{"norm_eps": 1e-05, "rope_fraction": 1.0, "qk_norm": false, "tie_embeddings": true, "init_std_qkv": 0.0436, "final_lr_fraction": 0.0, "seq_len": 1024, "dataset": "wikipedia_en"}
Each number is 128 + 24 x the weight over its row's rms, rounded and kept within 0 to 255. Layers, rows and columns count from 0. Numbers have three digits each. The size before them is the row's rms in percent of the matrix's.

# layer 8 MLP down (transposed), 1024x256, rms 0.0731, rows 165-271, columns 128-191
106:133164141124120140178105124148134166130162144104147108100139092146116081106120150157112104104134124142111151140159135112126142087125168144168188096144135120132112152135087137119141106149132147
099:144129095137137117155136175118135124147135093139136134141130123162123147123118174090117143149087105128105154169141100089150190120127120102167116135175100126122159130095104155101180194116149119
097:134106142152115158099111155179102089112156128092127141128135199146112095123194107126154097104110115108104155143153102130160142113102149106114131136140109122142153146117143113157117147116075101
095:121100120141125124100126110164144112154111114175127127114131159156151127153118130136139094120124078116157081094160115084133065128100126083142102121110094149133133131094126170095113185122112129
100:169142126128124116157153113089135106120146105145134156088119103101122121109143108118101135121141127148139117137135146076145167116157090121130126150144159127130141115123147120131140135147116148
104:124089120142090136149160140123147105142156140115165113154163129131126114111162113148155162170156136162161179135174106116116148112121123162154131113134097118143129152121142093124089069099115113
105:111118117163106132137139104160122150108135085100137096156116104132118125138154107176172079185112151144165104131137129147157114065137099134104102145086109096116114153171105117153109137134121162
089:139164140128153104143092145170137127123135131120156162127111100119136118142119147134144102169149155129130151099104136109098139145116095123145113127102159156132124147140107146144048167097136135
089:154135107135126111170151132124089128116151138099139117121081134113119113106108134134126122113162123134128106134124135124150156109164091139088074125132085120129128126134112083091124139140085156
106:167105142118145109080130176097107196129146122152130129107125118147125079115136178170114146149077123108162158096163164107093126103099081152126110128112122141127106124140133095092110069131086121
093:169146136179110133107126163157147151143162096134099139125136136139157142145118122113137100150117137128160091143134113119158109113124159105119113089129156100124160091173115159096187098159133132
094:152092173125111135153139110138082149086144107167103107181112154112152130147132159129119096133088155126124135118125121128113077127096147096157164101098089156166138127175079133108142145103131112
095:150129142119108139131094117139127138112123112144098139124118098163101079145162121161106103112094149127102135094129112091131138102133125111144153105170112118131109151107087121108105156158184157
113:131146125119141165143144075091102148131123092141148132116100135130110128158157101167159129144123140087136121135131122094122136138138140156099140100132106148159136131124136122216108132138130123
103:138143156137128135130113133086088091112114080160123145113146155138129127166140089133077112106109109100109119104106131102167158158128144074180153140138112127169172134101136125130146135152148143
111:094117119087132162123089131142100135124131125156119166129120078152145110120131121146128131116104125130151083144163120169120127117135091133154131151154116084112104090149135135104093097131065111
097:106110114118137122103158118103171138130121131092149103134091137132123112145104126126128125164165167133112154154179118124142133104135145150147085091147103113128101136136124152141144114129145100
094:117116166112092136106154176178112145103094134148184141116181134122148152112112145116134130103112093176107098120101140124102183160138140178130131099132125151102130146144124099118137097155092129
100:152110129116174151167059136112121135131130092113159137120132079102122136147164117119108102124149140134111172102084144103113139132142126157123125140141111105116103139137177121095190140167099130
101:144124153114128166142104110124130125087148123115119091101099109144133181112134115087097128076149110164140130109117156095182157169124101134144163135121145150082141135133148151136147110110120137
089:180127120165144134151096126093114131141133100130134124105128162117117119124146124117083136119108130111122130125119103116097153092106114113111131123113159131115135117133103132142122142160175133
106:157129131135134147142105162098084119135143162149108116111088133153111112091101140115131133102118139113125123157129164134109117138135156112159184099129128116176119107149145124156147168127117168
097:131131147128123111155158134137150137152108143115118122151122162125175115142138152147130118117116138118123071135149126106154143146089197121140136129118095157152126116142093133111102125123072126
101:117115119120113113137118129099073143159094170135150106102126082123141127109145176122100112117151107138125111149120159112123102177142118155153115096131153118168159140126107152168148128099142138
087:151167068141140144088150137139152089176145130110157156122145157127165150117087133130136110082101123105135145095102121121142122140087119119131153149122067140097143112124131132090133128119156120
102:106093175112101136161148077115098135134123056112114121146128132115126120163127096162116149102154113112137099121124083092114107143140124144139150139147134116149136145141116131108107099170139144
097:104098161130135085092089121102102150125109138131111130136150156148168160127130119144143089115148178137170119164113106083116104154103157134166146127136142092094129111134121151122115126106085096
097:171149128141157121115093136128126140160170150107165133147113167138107161157141112177136115118098172137122129106132090137175115109132246118124123141132159098062130119148144129136115118145083147
108:136129107155131116141145171119110130116131100114110115160158098068147157137100149122120170126078095129146130111085107093116105137122137105129109091154112143150130119147125161134113135111121107
090:103143160136122168112153113164151139113117087136156126150127217097147105136173118135117165156114133094110147104142106169177136086157124122170137106114110143117107116137088147156143137113107109
096:169150134121126067113070148145162166142149145128124141152128113100126106119142129185136113130093134108109140159135134108112137129118131109090106160109132147143115149115160116150130159126131111
109:154154115130072101144128135145124125121123157178138149106143125135144124133114123162183174123144107150087102156129106153131149086117131109149094085147137140111125151133122108118128113101123118
092:116143101141147139134125143154153125078132157183141142130114143120073146114134131146142120150099117095122119135182122146146134144079116147114106086099133094141131139137100160140125158137161130
103:138143160102082124143138120116150134136118147174146095128141113122100090166158131139138136117103158125132141146127141139128134134132070140108119113131148101138133105144116147104084152157165131
091:121079135157154144150137103122118124131131143082124102120152154162093109101151112194072132127125139120143161111130131134166154131119210114107110139151133157112113111145110135160110103157110127
094:105114148146116147088116129109152172153178102139136123112176146155148149130089129111153135112134159120081120085176159176114131116117090109129148110127148160089127123176118137126134128130116094
107:152140117126087145127129140147142116114106126138158101110118151135117142104121125143122109075074119087157135174137111149129178097121177105161143127180125142139119117111140126110126142150124126
094:133125083165074123115146110111129140145082107140107138114150160123167089114124137158160102129153065140065087116086117124093103135150087102108121136105120099121155169123136134129125149121106135
097:130091107137118106154109128127081137131123128141117144110103182137118098103155120138168115156106118113127139136163150087180139097123155131150155129122091124110104117151142091160136115141139144
116:152106133128116108107110113138118121169106118140121134124113112131154121103113147128120154134148127176137139098128129136128142112120066124134154138119126142144141129125100168111106149101166141
108:133147122124162107144134172128108131134170112134156142166133123123153086144098122131122122099088093150103149102128138138078097110096100088135146108098171126158104115155138154150122094138175106
106:130140119121105106111108153141120098121124155121135137135075170108124186103150144130147140152108137103156121119160133066147138116151158152138124139170114137093132105161112204081129165101138134
095:144135165109117172127119136131136174174134108110134155123118127149152114128137148144100165106119106116087096120102131123159157161106135125164151114109117147086097149147098150113080127168133090
092:120116129115134124142088159173134174134105113163124119095094116154126127110156131112121093125134083124153112161133117150136147132114114154194086125155100142159106157110160088162107156150115087
090:131119089128145121144108081134130151128139118132106176150117144145166094136115191113143110128152081113156136088092169128122129196114127069117140137101115124159146148089136107114134126127116097
111:101073132120126132115102147166133117125112124124104112165112170103146134146136128154096130097119125149103164107094134105145103124112144146119119140114154175140171148113133110123150127141153134
102:149137121127117128101104121130104141141114113096147180134147112096147143075127124088123107115107110113114137126183114121162104156096132123128111129113140104169133124155106182128122113122153106
121:110102134134132111109174129153117146089156131161139124140125138103123124098115121171124133141110061098105105129111135108130129122105193135122159103145125118123176109122160126106133103125086129
100:144083109094082120178113125112129138141092102102123108097157149097135133098137135125105121102163062136127097110098141131155160172151159146118123108116133177135117108101122098153107100150160092
087:153119116118168155161147138100164119127160122155142108099122110114145140179133130130101100085146099139155170126106121143162116106112107121123091130094133134165114111120147100170176097129101118
100:121110130090094120164141101077092180087130135117146133109113133143111080092110120094175123107109149107145133085174163111117149129089161173102165153165124155152127143158128158115146117118100174
096:103133178142117129136124107146139127112149099132144126115146148097098101151169117093111122165116136164137162096167122123118142109148075102103115162127107152115096136158141080128142137105139123
132:112130126083068118149142151161145093172140140152115128130151123139093138121101118149109116142100099166114149089133161150151131102090177082119091112142120173157133109167133106110100128134119114
094:137105101160145105123118171098138145112140090162130123096081145092137176150133151119136139110130155088143147172127126129104104117158145081131124128109139139111128132084137143147081112186133122
098:098165100146078144123123146122148126102125149155118110135142119160111127124110104106154102127099089115141091150145158150119106159093123125163147129138129123135115151130105099164125155165130143
089:130156130121161154119125134134147115170153146148163123126134122154103113125115119116128143119168164129140119105115126076123138154150213076136142089116156124140069133098099100121121113159112168
092:110103129147134134119147135110141156119158114122146083105110107116149089121118151104169138151150113097120114143104137087135114061072154149127148115103134163149115126157125092132143122142091109
104:105111110117099130099157154115129126147053132142156141145110115073139156157150111114145173117102165123132143145139144144130128106183101114093081128129151145097129164135169126139115104113161155
099:130123120109120100114143108166148151121175097102089098146160122180134094138115088131114105141082121167113107062132130151160114136078148143154164112100113119102146136119135165093171116110161132
095:078084152099110112131132092123152135157119096089126118110157134107137136100105140104174089152120125107103122097138164121148092155117084112089146103119126129167140123141116090127155135125080135
106:091157135187079125108131170105115119180076129111100102156146131119132125108090147125141107148139140108159121131119122149155144145168116131139099183126115112135139142133108105143104120134120144
101:133120092146094119151170158123152136118104121148136143090121138181110121116157134169127129122121066099138117107132164126121167128151134185142091146110092120097144108130119151173133109138106119
102:115088113163171143122161154139108116144127161137159141150134135078142152098110113155160113125094104131097138122118135116126130105144134104127126125156094095130152109139130157130127140141090114
105:138128107141148136146100131151135160137155126171118170137121114120120138121135107085123134086141138163119100153135126140125121115098068110106139090128107165116096151152131111151123160140132129
093:086121162151121113128107093132145125157117124137131102123133154135129139144156110137157128114074120114106175144138145139136143083145199153139119161158104142141101098134106098073119122120121141
095:106159139171076142149124123136119117175130135130114090129080106168117109141123112117137175131121137164131130174105147143158163133108136119138120103131133176165112137132133122079132110144173081
095:125116140117160075128089112091164151167111120088155143102107129117109137158112128146073133098125114144122133095142115142116127111078108098119134114153097067105093168100176095130135110126094132
108:093106141143080106160167151109111114160094122182109116104149110142141155102158140120144129110119156129140136078120153166103080126118096130104127082170138145124113161132145086146154168130143088
093:154119115166135127138080117137136087152116107121121140134123131133112105147116107138089100166161140095108086142124181134121074140130142119123069147154137121087124152066132098138128106125172161
087:163138148112163117101066125113130119119118087137121130140119152130127078123083140109140136082142095128153086120099154091125111144131123110124144123118135079099097144106164144179128137116134122
107:152101092126132139133128170085114114118130114159130166139142126111098134100133110125080114138142134110083124114132154145129128153089107145147117062135111172146122136112123146130129134110147153
096:109166096117145169152107132097129190143099087127112102133137098100161075131136117122143118125167088146122115152130150141109144145142125106129114097121163093136132145114145091171134114097168111
100:166149127132143145105169118173138097160163132128122146114108123144168113109118157165154135120135124109159116134126130114101165162110136100143110140144086127148133088135124102122113080115165138
101:106108136089145105119102106152146119135108137142129149130122115121103134125106136123137148150131157080126135138166093128134126102149169104127130135152087100124096116117137155117106148120113151
111:131127159101133091140143151101117156099129093164153146151148117118095122107126161114129088147154107195147106122103149154128118117086061069161099124157117115145098137162133142154135145100159118
098:112139105148145125115144152123097111146113136119107097147130109117133111106158158122118126121139104135171123099080095090120083176113120082165105152098146195135120160105151111114100191113159123
119:154124118145134120127120141119153106124111144118095147132140216152128109164118111118128150127138141105119127090141178126118116121125202114122111109137125098130134142131135117143111141125052111
098:097131126119112169120163112140075095113094077120121127142128119122125115099149161129148167111145124134198149128135086136138139142133112140116119134141063121131149193096148117126136148111150109
097:090081170108116123123065119106150061133173130141147117171138109132162130115101129106120081151126118127164144126119120135102135146137123085126167168126144154133110103134132128132154120102130145
101:158100143108155140097130162100119136147116140095127099164121099107123134111141106112105095108160207137134187112121112112104151122104161090177142111147106123141130129117119113137104133126106129
109:133130109163156123121146153119120138148158161124138109090114087076163130116100214138097107153115152139139180096157118134166092088109073157127126149134134143124134112156145124100131113134243124
086:163136068150150107116122152101153093129109130105120133142148094117178123090153107127141107152129131143114126137165065153187172091110093131160106092151183149127123131134126128127133101099117145
103:105129096095105144143109125137150129105107126108127092127133104121112121100099176121144104165110150110111113095108187149123076112119065138073135150129134156179129182157138085123158114164115096
088:105156087122104112143166126134132122123103124112084139101117163152152137119115134160109114138128110119136088151117173097109124119138168116127123150138181175134096111142132163108153081124135113
092:096092157149086110120117137098093096149139168134116103121109146140144082140143148132150154167142112132131130117084131148126186115129181119141081153178084133128133194134104095081121096128116105
104:169165103126172110125098157125114103118134106149100103163110117110152118100192165127135171087124115096095105141156121120148117176133064139107139134172132145108166121148106145154141140128127127
118:152175138153119127137123107114138121175163120103111085113140114128151133134119111143108140145099160123108141138103111138110173119159078085140121129111140140124155099155113126147127084122150152
109:115151119121130132151146100128154153153125129131153179068096097152126122089151137141139121143164138123125086103138172114144101127122098143130132121163102158076123076082116126127125143125138133
094:140128118179137138106103100193130155115097140119102096109093097131162160152113082084131158140137132135157153149100124105119101119134121125148143119149109122121113142113173124133139158120087186
091:119123143117042171078159112130146176128138115111121128126114128140149140121173115155161095129128135113115129132117086103118102086102135101123112147145141109138103100137127114101154125090104145
107:146168128082114147120144136155152111145156135116109146150124067134141135110124074131150147135145100109154140143141156121111113137140101129176096134137105134114185098185105114135099128132142107
108:156102130190150144132107119113096145187153107112131118156115182140082114119146162113098145124136139121153080097095098139160147082129113114160139129137119162091153144120139142137135129105065133
096:146154166180095109151133154097165122134137124103100135166081128145139131112100128111123164117137155110109132156085139138136138125181112148164121135145186118160100147090127143135101131131137163
096:141121148115168132115140128128117106114111115138148110111072107116125135130114120195136139094102108117097107063150162127115112124108142130051134137104159161121116120121166098144167115078104166
121:104120125138151124151126164119146122111145089154111137101139200126113128116111141126158110126125111134109104146122123164159117107126224127118097113116152102163147111149109100131141143112060126
091:127110148116116141126149143115125138126104097157148135139116195140094134120128155124118126122119127157124137138112110092126110154141239068098066127142131070151137106148145124128132126146067103
107:110152141105097114091097140151155080113140113115130112125125218126088144112097133119100118125139103076102147111131122132138090132138251125127142123132144153139129128137104161084127093133048116
081:166085112086140115118142175078136115146124088152102170075088159145146103128120128105111124120117156136163162148107160125132144120108106144075121126094146113104123110127136133127121193074132131
103:143145102105135117121132132113119143159154121127171109055147104123104124134133165141098089140136117141169138098124151124116133119100120176140104102098138149116111098089086114096131085087129127
100:152119189125115126070103129116119098160100132097138111164108144097125118109148134116107107109117137152118069113139134124155146112150096093125106128130155182113123122093133108103133147128177090
102:100113136121157095118134087113144134120094112124088099141159153125119127100136190120175125163118112134144134134186124132154108128127151169143119112094127151136149126135141129170123088148105163
095:132095143127129107091142175111155128096139141152183124140186144094116142075139135161152094172157142103135126119126128146179133094107118132089152111139161143136147128164111149100134145133112135
082:123100129118139202118165123155109171088098115103131120116131125113106176127135103113157135122142098151127143119083123139143151077176128123135168114121162097115120129113164136131114140109142140
109:140116176155110130153095098131134122154104131145166160123094142122165149127120161146120081103114099140069161062134157099123144130117129096149118142099107107083112102143194154111088154151128136
099:106120147127100161100125110096126100142107082100155133102135185081095122082176177101091158112100110117165166168132141128138096130090128120105136134153161111099158141131143095115096125161150135
099:122158127134131168082157141128138153161112119121149111102144150121156135147135127115127143127129108081088167167147114124115096095164146154132131129149129124131118099144089110144126140093112086
110:087083154163083109133107133126125146137095134079115137104131176112158130091126155144151106178121085125143099141081150168133136122102166112098131167106186142149113116131145125136125117105141159
# layer 8 MLP up, 1024x256, rms 0.0815, rows 166-272, columns 128-191
106:132091091115077129112101122129126065116150135140134105133152104131122114141141136121143111133140136149125160118117136136077114151126108160161143102112138104160125108159113129106139124130125114
098:113173129163179117102127153112119106114126128152064166075138097133105119108043104122129112154142137130164097159149169130140128097133113142150130106167122123128132078088130119130117159142149127
102:106161162111112127090155127097150093114128117148158114077148085100105163130118101118114137181132143153145095098153095111161198118128096179107110160160154143134164135125162074103109149128158094
099:141107152155113168123154129160141133123103173144131124096143122154112124100142156145156142116158131130128094124118139104131100131122128116129066132168110078104127152167090163143136132122161113
101:135161153163136095131082119143134133150133091109144140079113102088156136080085133123113170159143161155125146096139130136117153112097113145143114121130175080094166133134126148120095127153140118
105:113128125177166090165088118140109104122148176119110171111090149163124124122131097149152126140166129135117125119119127135092105158128129161152143145079118105094170152119125132104155168133115100
100:108121098131144140151135091117127132095125113111122159118078115087128173134137180135117086087147125138092087104127079145121145111093111107180161118132152102132096146081124139157118117144137122
093:077129139107138127102119131164116144133160123135116145114166132092090080065125151098134129143134123128092132149107142111152143126156137161119063091141129130100122107129127120168133171163124194
105:126167159151087109110112118123127111131154116127137155148100135129144169135078181154151137142129137129134139146096124121075126136116099132132131142139110146168136136089170120161125091136119125
105:092204164112156149141143094149075101117117105197128165146113111124116076147156149172113108127155125125112123149136147128112162093066114115135135129111142129151145144137135085159107122090106156
098:126160103074175164152117140122077107132105169114119105098135103122120175121098092123102122140155118122104121091137150103076162135134125146125157189160179122124123143089165147096104136147124160
101:132162139121182127132086146138168118157145099106141077131153127078109136120170132138098132134144101150096124098085129148122144105117112140103110107146089120177114112126152124122134105137144080
097:131134158122154102132137132150177091136133126096094096142136131100121169161092117137129163121135134143112114126138110126141170151144102111137130151107110158079097057096104118124180167130099134
108:064125057136130106152090141176143090096161134156120160120163118127103126148119079135122144136126124109089166137080101087146124111159136137123102110137147106093120121124140125102139128123162134
099:132123159088129110122126144155161125151131122142085149116130104139136139130086084096187133158124139118142162118112162115102161160117094145101125116100152108135150132145128118140133129180127120
099:135184153138137089138111159134148097125142108143117105119114123091104170096151140141132143117130161177159110090103125132114123128103088116109135120160106131158154101055132108153133087135172156
099:118146124135125161106103105123130182133115120092127150121156137139101137132153140124124163153140144139112134114130122146140131074167114125182110135105097123171142126158146094119122146097134155
102:100135144165118036111118122126144064064111128156104167111094126121106140069111122126143129127124131193133151174124139134131161113120116144162151133128164128158140137142118126126113163142103141
094:084111093118089104110174154122143111114084148163148122132150107145126091149127087149150145154113164091153120120142123168115132048135120129111100138109156116133126114132126105118115114143137117
094:107101151154142105097124096156085115134120180164111125101168133103094144123098111119126108137123146158138134131152138106135129111147137108138114151166163167095116117114103153128126170129131176
102:111141113142172136159134079153137198127140145097127139077146133132128091090070185120155142121137156130135119117155106075168113164145124155146116073114169132160111127107142104162146114129113132
103:112099120117170094112168161156141140119161138143121103101081096082141115129131096101146125153151160121131146145118123135111139138097122117150130123138128125130119072110140114137099093204125125
103:090100171171157093118141103118126174081167170097122133119150102113136153123163127150172121158158118098094124097141161149118128179144109125086155153141120105110157150121164105123171138147138130
079:105130148121078116149131107126128174090076141141122098116107137101079112158080163073088132149125152098149149117140120097122139095155181132125135081148182109125114103126211119129084120128110144
100:138126159135135144110079142162157108126099131124116125153078118131150112116080133129086115113149111130135116163121127176115113151143128176118137142154107120161101045131124145154141142136152108
097:105119139123135152095107097141088149135129124155102114088120144131130134175111074105108125151134106152118140130094116125135153094128146126075141149114177112130135131188132101152151101141108141
102:060103147125122123119096142142133125085158121095120133142142145125125145150128099114124150145130097112105099099082079146117111115112098141119116159151083125145140144136108124155136123095128110
103:142124138137114142139144129145142133131131127122106101105141173108184110173145134109114072156116091148126157124104140119147147134102116177139137108099152111096128083118139128143112110098140116
102:091152122154119122127104125134163138117163152148087108155146138144102150124103101137148106148138125131112084145146153131128161099118135124121173100150125089104124185122188139117116078143108133
095:079125106168093143143082093170149124113089136133110166144154126126133179072143151139168109118136119136114139137124128129137143109121112146107094133124091108143147077156107103151138117164152093
108:121155149101122126162082128167123128112128141146102128114118099118137142165136088177114124157142123127167168128123172117074162127122120175137121080137135098097137168069138089119149102127119084
091:129133143178100123140110108102117090142102122150153075121160122110100103146125136084133145106103117100104099125070130167122120095118096133095145179122175145145161103153142099156115109104150157
099:125110106176161160103100128096114105130154130133151124108155125109137139151125078123140156173148152156169103153114123129101114126157126099142167121107129132114111133113112120119097149144112151
093:137132139118158133098084114146120123154155089106127133093124108136113122117078137113158142117132130137111101115099120125108119086112141106136115084098155113151145107159124148139144177138145114
096:098120132103162109156140117151103107124136118114137131108158127170124171124153136126133162106103133139097136140090129170129155112111107146119106151170106106105112149152104144147122150133138119
101:148110131075164082176134148096131135110126104130123137133125132093134139127152096121122157110124121098102104108128125134122108171077112108114110076123114122105115155104093106133114149149148141
102:121129137110123131083103133177160182144177142128075108127147122115119134143155112107134145136104123104109181086108115117094151068107133103136142133143161136155122131159097108113149161092161122
103:110165140108152109138167157085139119138144136089098178130154119092146146161122130104149126094157135101117085175125154083130153134107127137148128126148150112126118117047148123124140132132150159
107:116134161158136122177134120111164130153122134122111108113153144141154146117144124089148164066130142130128173134125122126156179136141116122116105110119143129105160122093099135165111110162146132
100:113118154115114156126129151139136172132106072118123121127121174134113083126136117176178112153106164105110139117128097133100137100136122156077101149132129120152157072142133113144115119117122124
100:162127164155147183138123128153123109110136132165125114115117142147166081164107148164147116123130103112086130139088130131088146146131116120148122125106143155152156139111116113146168148142091113
093:101104108127115108143153130118130107112074123163110132083080129127165151144154125140134145128110163130109177101192120123123148152109125145116159134137076126084130088169097100137143122107148141
097:101131099145146115143135101150127106152089095120132164143073133132120107141126107137135153125140120131100095101132111091125132136156126096150128141145116081149139086118118110111184052132117120
094:134096109134101133103101095167124127121122171100111116131188083151133151114122102116170157135134126112115131140110140171121131086147159130123132161125115100141107113153116125134092094174134130
112:126070126117146130125074126129125123095134143148106143137142131102132131096137137120123163103152182148129148110083149111137134117131109155120151147130172120125150140101155096143120139139136169
096:101118160124082146130155100157189096127129194135109103152158150152167163174120100167181102138161090099138099100145160116128125106169112108108095126170153127118115096132141139167135099170155142
118:165138152129139142094110125154175089080149137126114130113144126146150159099112130104116134111153167097108120108141098140130193140158121116136094110126143167140132119141142147120132095126134137
104:111118123110170104105118139111118092092088109106139150156141115098106147131126126141143140105171111122136124163108104142128160093105115172180102129151117086084139143136095095141116111155133153
098:117111117102155190146095130099099170125126107114146131112164086152079115149117131141131156118144155143065094184183171130146114098126110138126127156149124145168119107127155136148142131131117125
100:103146133122158103134150133140091124095136149142113183100156137123138060114132120124148126109142162185118150114121120132108134163115109138144124116115126095107128123112094136134147153132150108
090:162105144149163125124102139156120148080100157137091132100153146117099121151141098101110106161095123127122080173110083120121115171109100124119133099163137129121125130116122138088100134174099136
106:149124164106083096136151099183106072097106143162113091122187130129110138132097075128161127149147130110134143111137109142130142127092142120153140123121125110150119121129136109160167114148126095
091:122110143123105147129147102140132104142111102117103126102112140117116104104119097141100154156116100124128122062123131120139155125134152164132119106126119144108175110170143156104129155118087139
103:088119128142172092111143154108117094162172117179118120127161100088101164130154141151125182157110124118157176123133110154090137103139111169149152089090143120165126133131139104109169135119120118
088:108128147151126068117158178144147142113110140137110136102125135163143130123136109161147123160112124139102133115157131149136114081113138167172101101138104129180181123135125122155172153117143125
099:145167116098070133075103141130125096140109164174129158141114115124097126127096121165173148102131110107124095131142092159102147163152139097161149132126115111130129137151085103104100167143149157
095:063156155110132103137117120110157075113105131156113115123159134155114107145130107127152113159122141143072128132138143130111111087122101124125089160116137153165134088131124146130155118128154120
101:148134157166094113125101100136155072115146074124158121101126094116119115120135110090155110149147136170115128129123108139154144095097162105124170121128145074184134152154121132146168095144126135
091:120126107075159111177120135145103145109124135154119157148163103116127122080126128137174138096147130140088139138108145124128150129114147179066131148133130117133107109113142137154170105147125131
110:153083117144153116204123120130141144142099108088137123150119139126094121108124135117124155120153152144106162131117149135106136170099121112172111111114137130141156132107134141161170126108148111
099:071159110162145183113111092182117110136161127137119075116129121106170104171104127083152149173135103108135160126091119093134148146102123134104131144123136104110181106122155104139103118154128140
108:143109116140143114148129123142161136128094098143089110116105145145140150086156092100116135114108148133140149096123099134121144142110132166100166138129157151160172148081128103110127076131162144
105:141086114146166129155171133143092094138116149147163117111112129134102149137119146165128146140138139141163182163140109135124131118142105166121145137161156129064124114091130101145126121150115121
098:118160126136108133111111143134142142122064127117139144096107131119149088150077136117153144139156118097080093138126135131100154118157108109127113157138156119138136119126114146130110139115143163
094:126125077113142114120111106139141142083130149113085119148160116132102113177138128145109137152140126116078162127123108073141098184110157149125149102130132080118094138124141122141110133110126141
097:100189141142111095156117126150146119110153119142130123179128120092114097129128118153142134124125133110107122180131126124139103118133120137139090175153133124097129138137092150163116119146123106
104:110118092114138123129103139114129105085116145113112157127121113156129153142124189147126147118147120137082111161084120162095064121116110157114139154121117080144122104132112121109163150109146124
101:125166114117141117160110134139104120112130087140102102112153140145103131124126123113117093143113165159084161172149140143116143115097144183134156127111144117123127109123158126142174153178146107
095:107126081137105118129156143132143121108126134122105184125136122117073147143158101147159151126116167139126126164144150148100099127134127106100143102147120128108137145124143118128104103093134157
103:109136161127153112126125166145141116131137128138118115111169116160129140094100140122132150150155145133111109147098113154077165131082102171136147110139108077144155116145111126111106141106141094
101:119100130140146098123155090121111144114157107120113136122174119174101164118107108168125130117182138119136129147130166141121139137096151128149166155143093109114188120130095139132126152144120090
104:101139123098140121156157125143122121130134180146106154102152120127080096080104144133146121096132162165107166110140136142096120116116107194103128163141181126137142138108146110144119175149114106
101:131153162154086118121126125115123094122122140109113095125120121136125142116120157164117146089149114123132086163097091118124134148182128142142160119141127128145136095144102136118129098135119151
103:121095112089124128131140139152121102113170144140115129108153152118185093135124111119125152106136109118144134124130092137155157154132117200142133109153137149098124118184160127112110111121114168
103:164143106154129123145154101094138134107140141108159133162109098093128178119090143116142131119137111111143136150125122127091132118146126164170104126136144109141165101127159188158112133127120126
113:127147109176131113122106122151124127103155142143151139119147116119146107097135171128152118136131154137078110168084080113085129111098127142134114114156122122142127117157160117123103137166118108
099:113132118140150129156092110104124110149183149117134108115111122103094194129096119121109138130130109132111144131082127115115142165075113144178153147124130126143166150124138123159139148167133102
102:150133133166152086167097081144147142121097100163123132161082124159090120143120139109162162164131115129147146148112156142137095144171107100128151170107124138135113114098153141131118102111127157
103:090137122148129145126124123131120090122131170130154140145145090128076135129113151145145160120166139103113114147151129090103072154103115181135138081140100121147128168119123113112087144121129111
098:134105136127094111130117130145106123120159150157139171134142105119085111117097118145117127122157179126114134150112111159141133109131115131107131097086138089144114126148143103136134143147147141
088:099078155108097148086131101165110124127139129127091105088114134133098127116120129118129167186161143113113114124122180092128138128154114087057169131128142098121129130167164108152121164172146122
102:105089134125135146148143146155109119141084124199123107111133160112147149130095127139123093137143146135130168138132173096149146076123097166140108145176131121147141128142122106163089099171157128
092:140152139118108152113092126164088087139155123121168111134123137112118127174087107093110154076138130105150147092114128123129161119120123120156091088147145100099146163113125091159106114145108136
097:162073148197141102155137154138101185119102186118122108143132118152150177154118121124127181079129118162115122108146109119118102123128145094121159139119138130121148121171124115143128118106155134
106:129105104125155132125111121156119135138115114100158133126142106131133139113107125163131121145129166166133137131126155116129157159103111157151114144146186142126171089135101110118145086110118149
102:080094128134124142141111120110150108161109094153148123107123126140159150133123111172146130134138140147133097140155123154139092154075121117164136130169129131131128126118126108158138098151159121
108:132121185116148153141128116170070103111138125124112121151109108133109139127132106082151130123159115123092146151115095103144193094131117120161111179147134117153127101130124125160151094119150133
090:080131141119110149119120112156135099143150124168090140124119095161106127142108160109141098105108111165135143100135114101126125099075141120167184145129149097122117113067097105162119123127136160
102:149127178187167119106092084126133103132151099104115102127102102159125148089076116092131106112097162143123100118094104154168176114117139133132108124108127098135124157138119164140133115129162147
106:100157146181154167119138069129100160143105073090119114115108123105147132148108093189154135128144137080082100123149121129099131179142125101170190106121159118178160131115143118148139123162156148
103:108136116154136098181090130141189104104141114138125093095145152148104057090090123120178169135164088100130130143126164130089145101139136116150116119120165124119157123164110131116119106135142093
101:120124135142135096109122129140100155127149171159084127110165103113130157141084120143099127139113149111108109183112184144159158129131127129154151134122117131119118126110084081140120194111129141
099:137136128073118092142128132081153126125132135128127146129167133118123137154105140128144128201106144115087094167108130176130124149122136157132136147116100108149106153131150107119146126136178127
110:092110107131129089177095121169140072123140121108120118141109128130100118127096121109132122134140142112104098158134117137125134141127140180161108113107105084137120102132128098110171109149070113
094:122122146135114111131112124111081094119138136096120157152106148110122093129118102161148122092145134092124107100117123110119115129125133165161122137104113131126137081114122110119171139108122137
099:142159159083094102167116120166164109124145184112096152106168153091100160153097075148139142139172134108132119132071122132115152122125144128170136149095106133103129113144133146148116141164124091
078:097128150127140111095105086160125146135144182095145063162139127105111142149112084126138148103141121121099134116147143122118134134142193137163161107137100126118124131110145097120112086125076128
103:123127140151126056112128110115115120125160098142113149117119099128134087129118111103154108111157090131083149123121130131088110119061132147096177132125124131097120088093140122140176131112158107
106:103152068127138131154147109130171134076120143109120098112115155141134156118132105158105143112162112154099170132176128123116116129119124118146114106131158139139157144114150085143076171128122175
100:121127165130118099097121138176178122126131106164085146111130144141143110097112082134144146142153156154139116127131120093108120120127116093092112115103175074143117123115121127101154121123136105
100:118153171140175110172088143135102184087083126086101138147113142116158139169130133106124114133147128148115133150124109113121146138127117132155112166109159112138122117131124105144095143155100163
077:143122134147109098139091126127147117126189148159103132126136165173171115141106139121102102147086173133090105116178138103136092136121125119115121131133100140147132118130124131150136085127136114
107:125107163130114130154115116147104143153140119175116128113122101063152151153133118109127187136164140137171116124118162139109117095124119123115124100134107109123115091110128088146097158122143104
101:081130141106139160128145133129145117146156101119112122139160114122120127133113105124166078121186173119143120121135117129107155101152108096131136184111126141070176152079145149143143084104171137
101:108100136130138103132128155120132114104148155124102166099145058111126148123110093093135142116158121120120135114133147155100126131107109118129154170142140119135111107087129125167116128137135127
099:130132128131112088151122081110115117121172144104128098163220140125118186138102094121119134160096151124108128105119170096126145097107119129131123088150112122156101137126156112125158149174141126
122:141126146122148095144155134142140170122127169122104138151181124102156177108108106074107129150145160115093172135124116159091149127111121111143144123118138130171113126116117121132162099124131167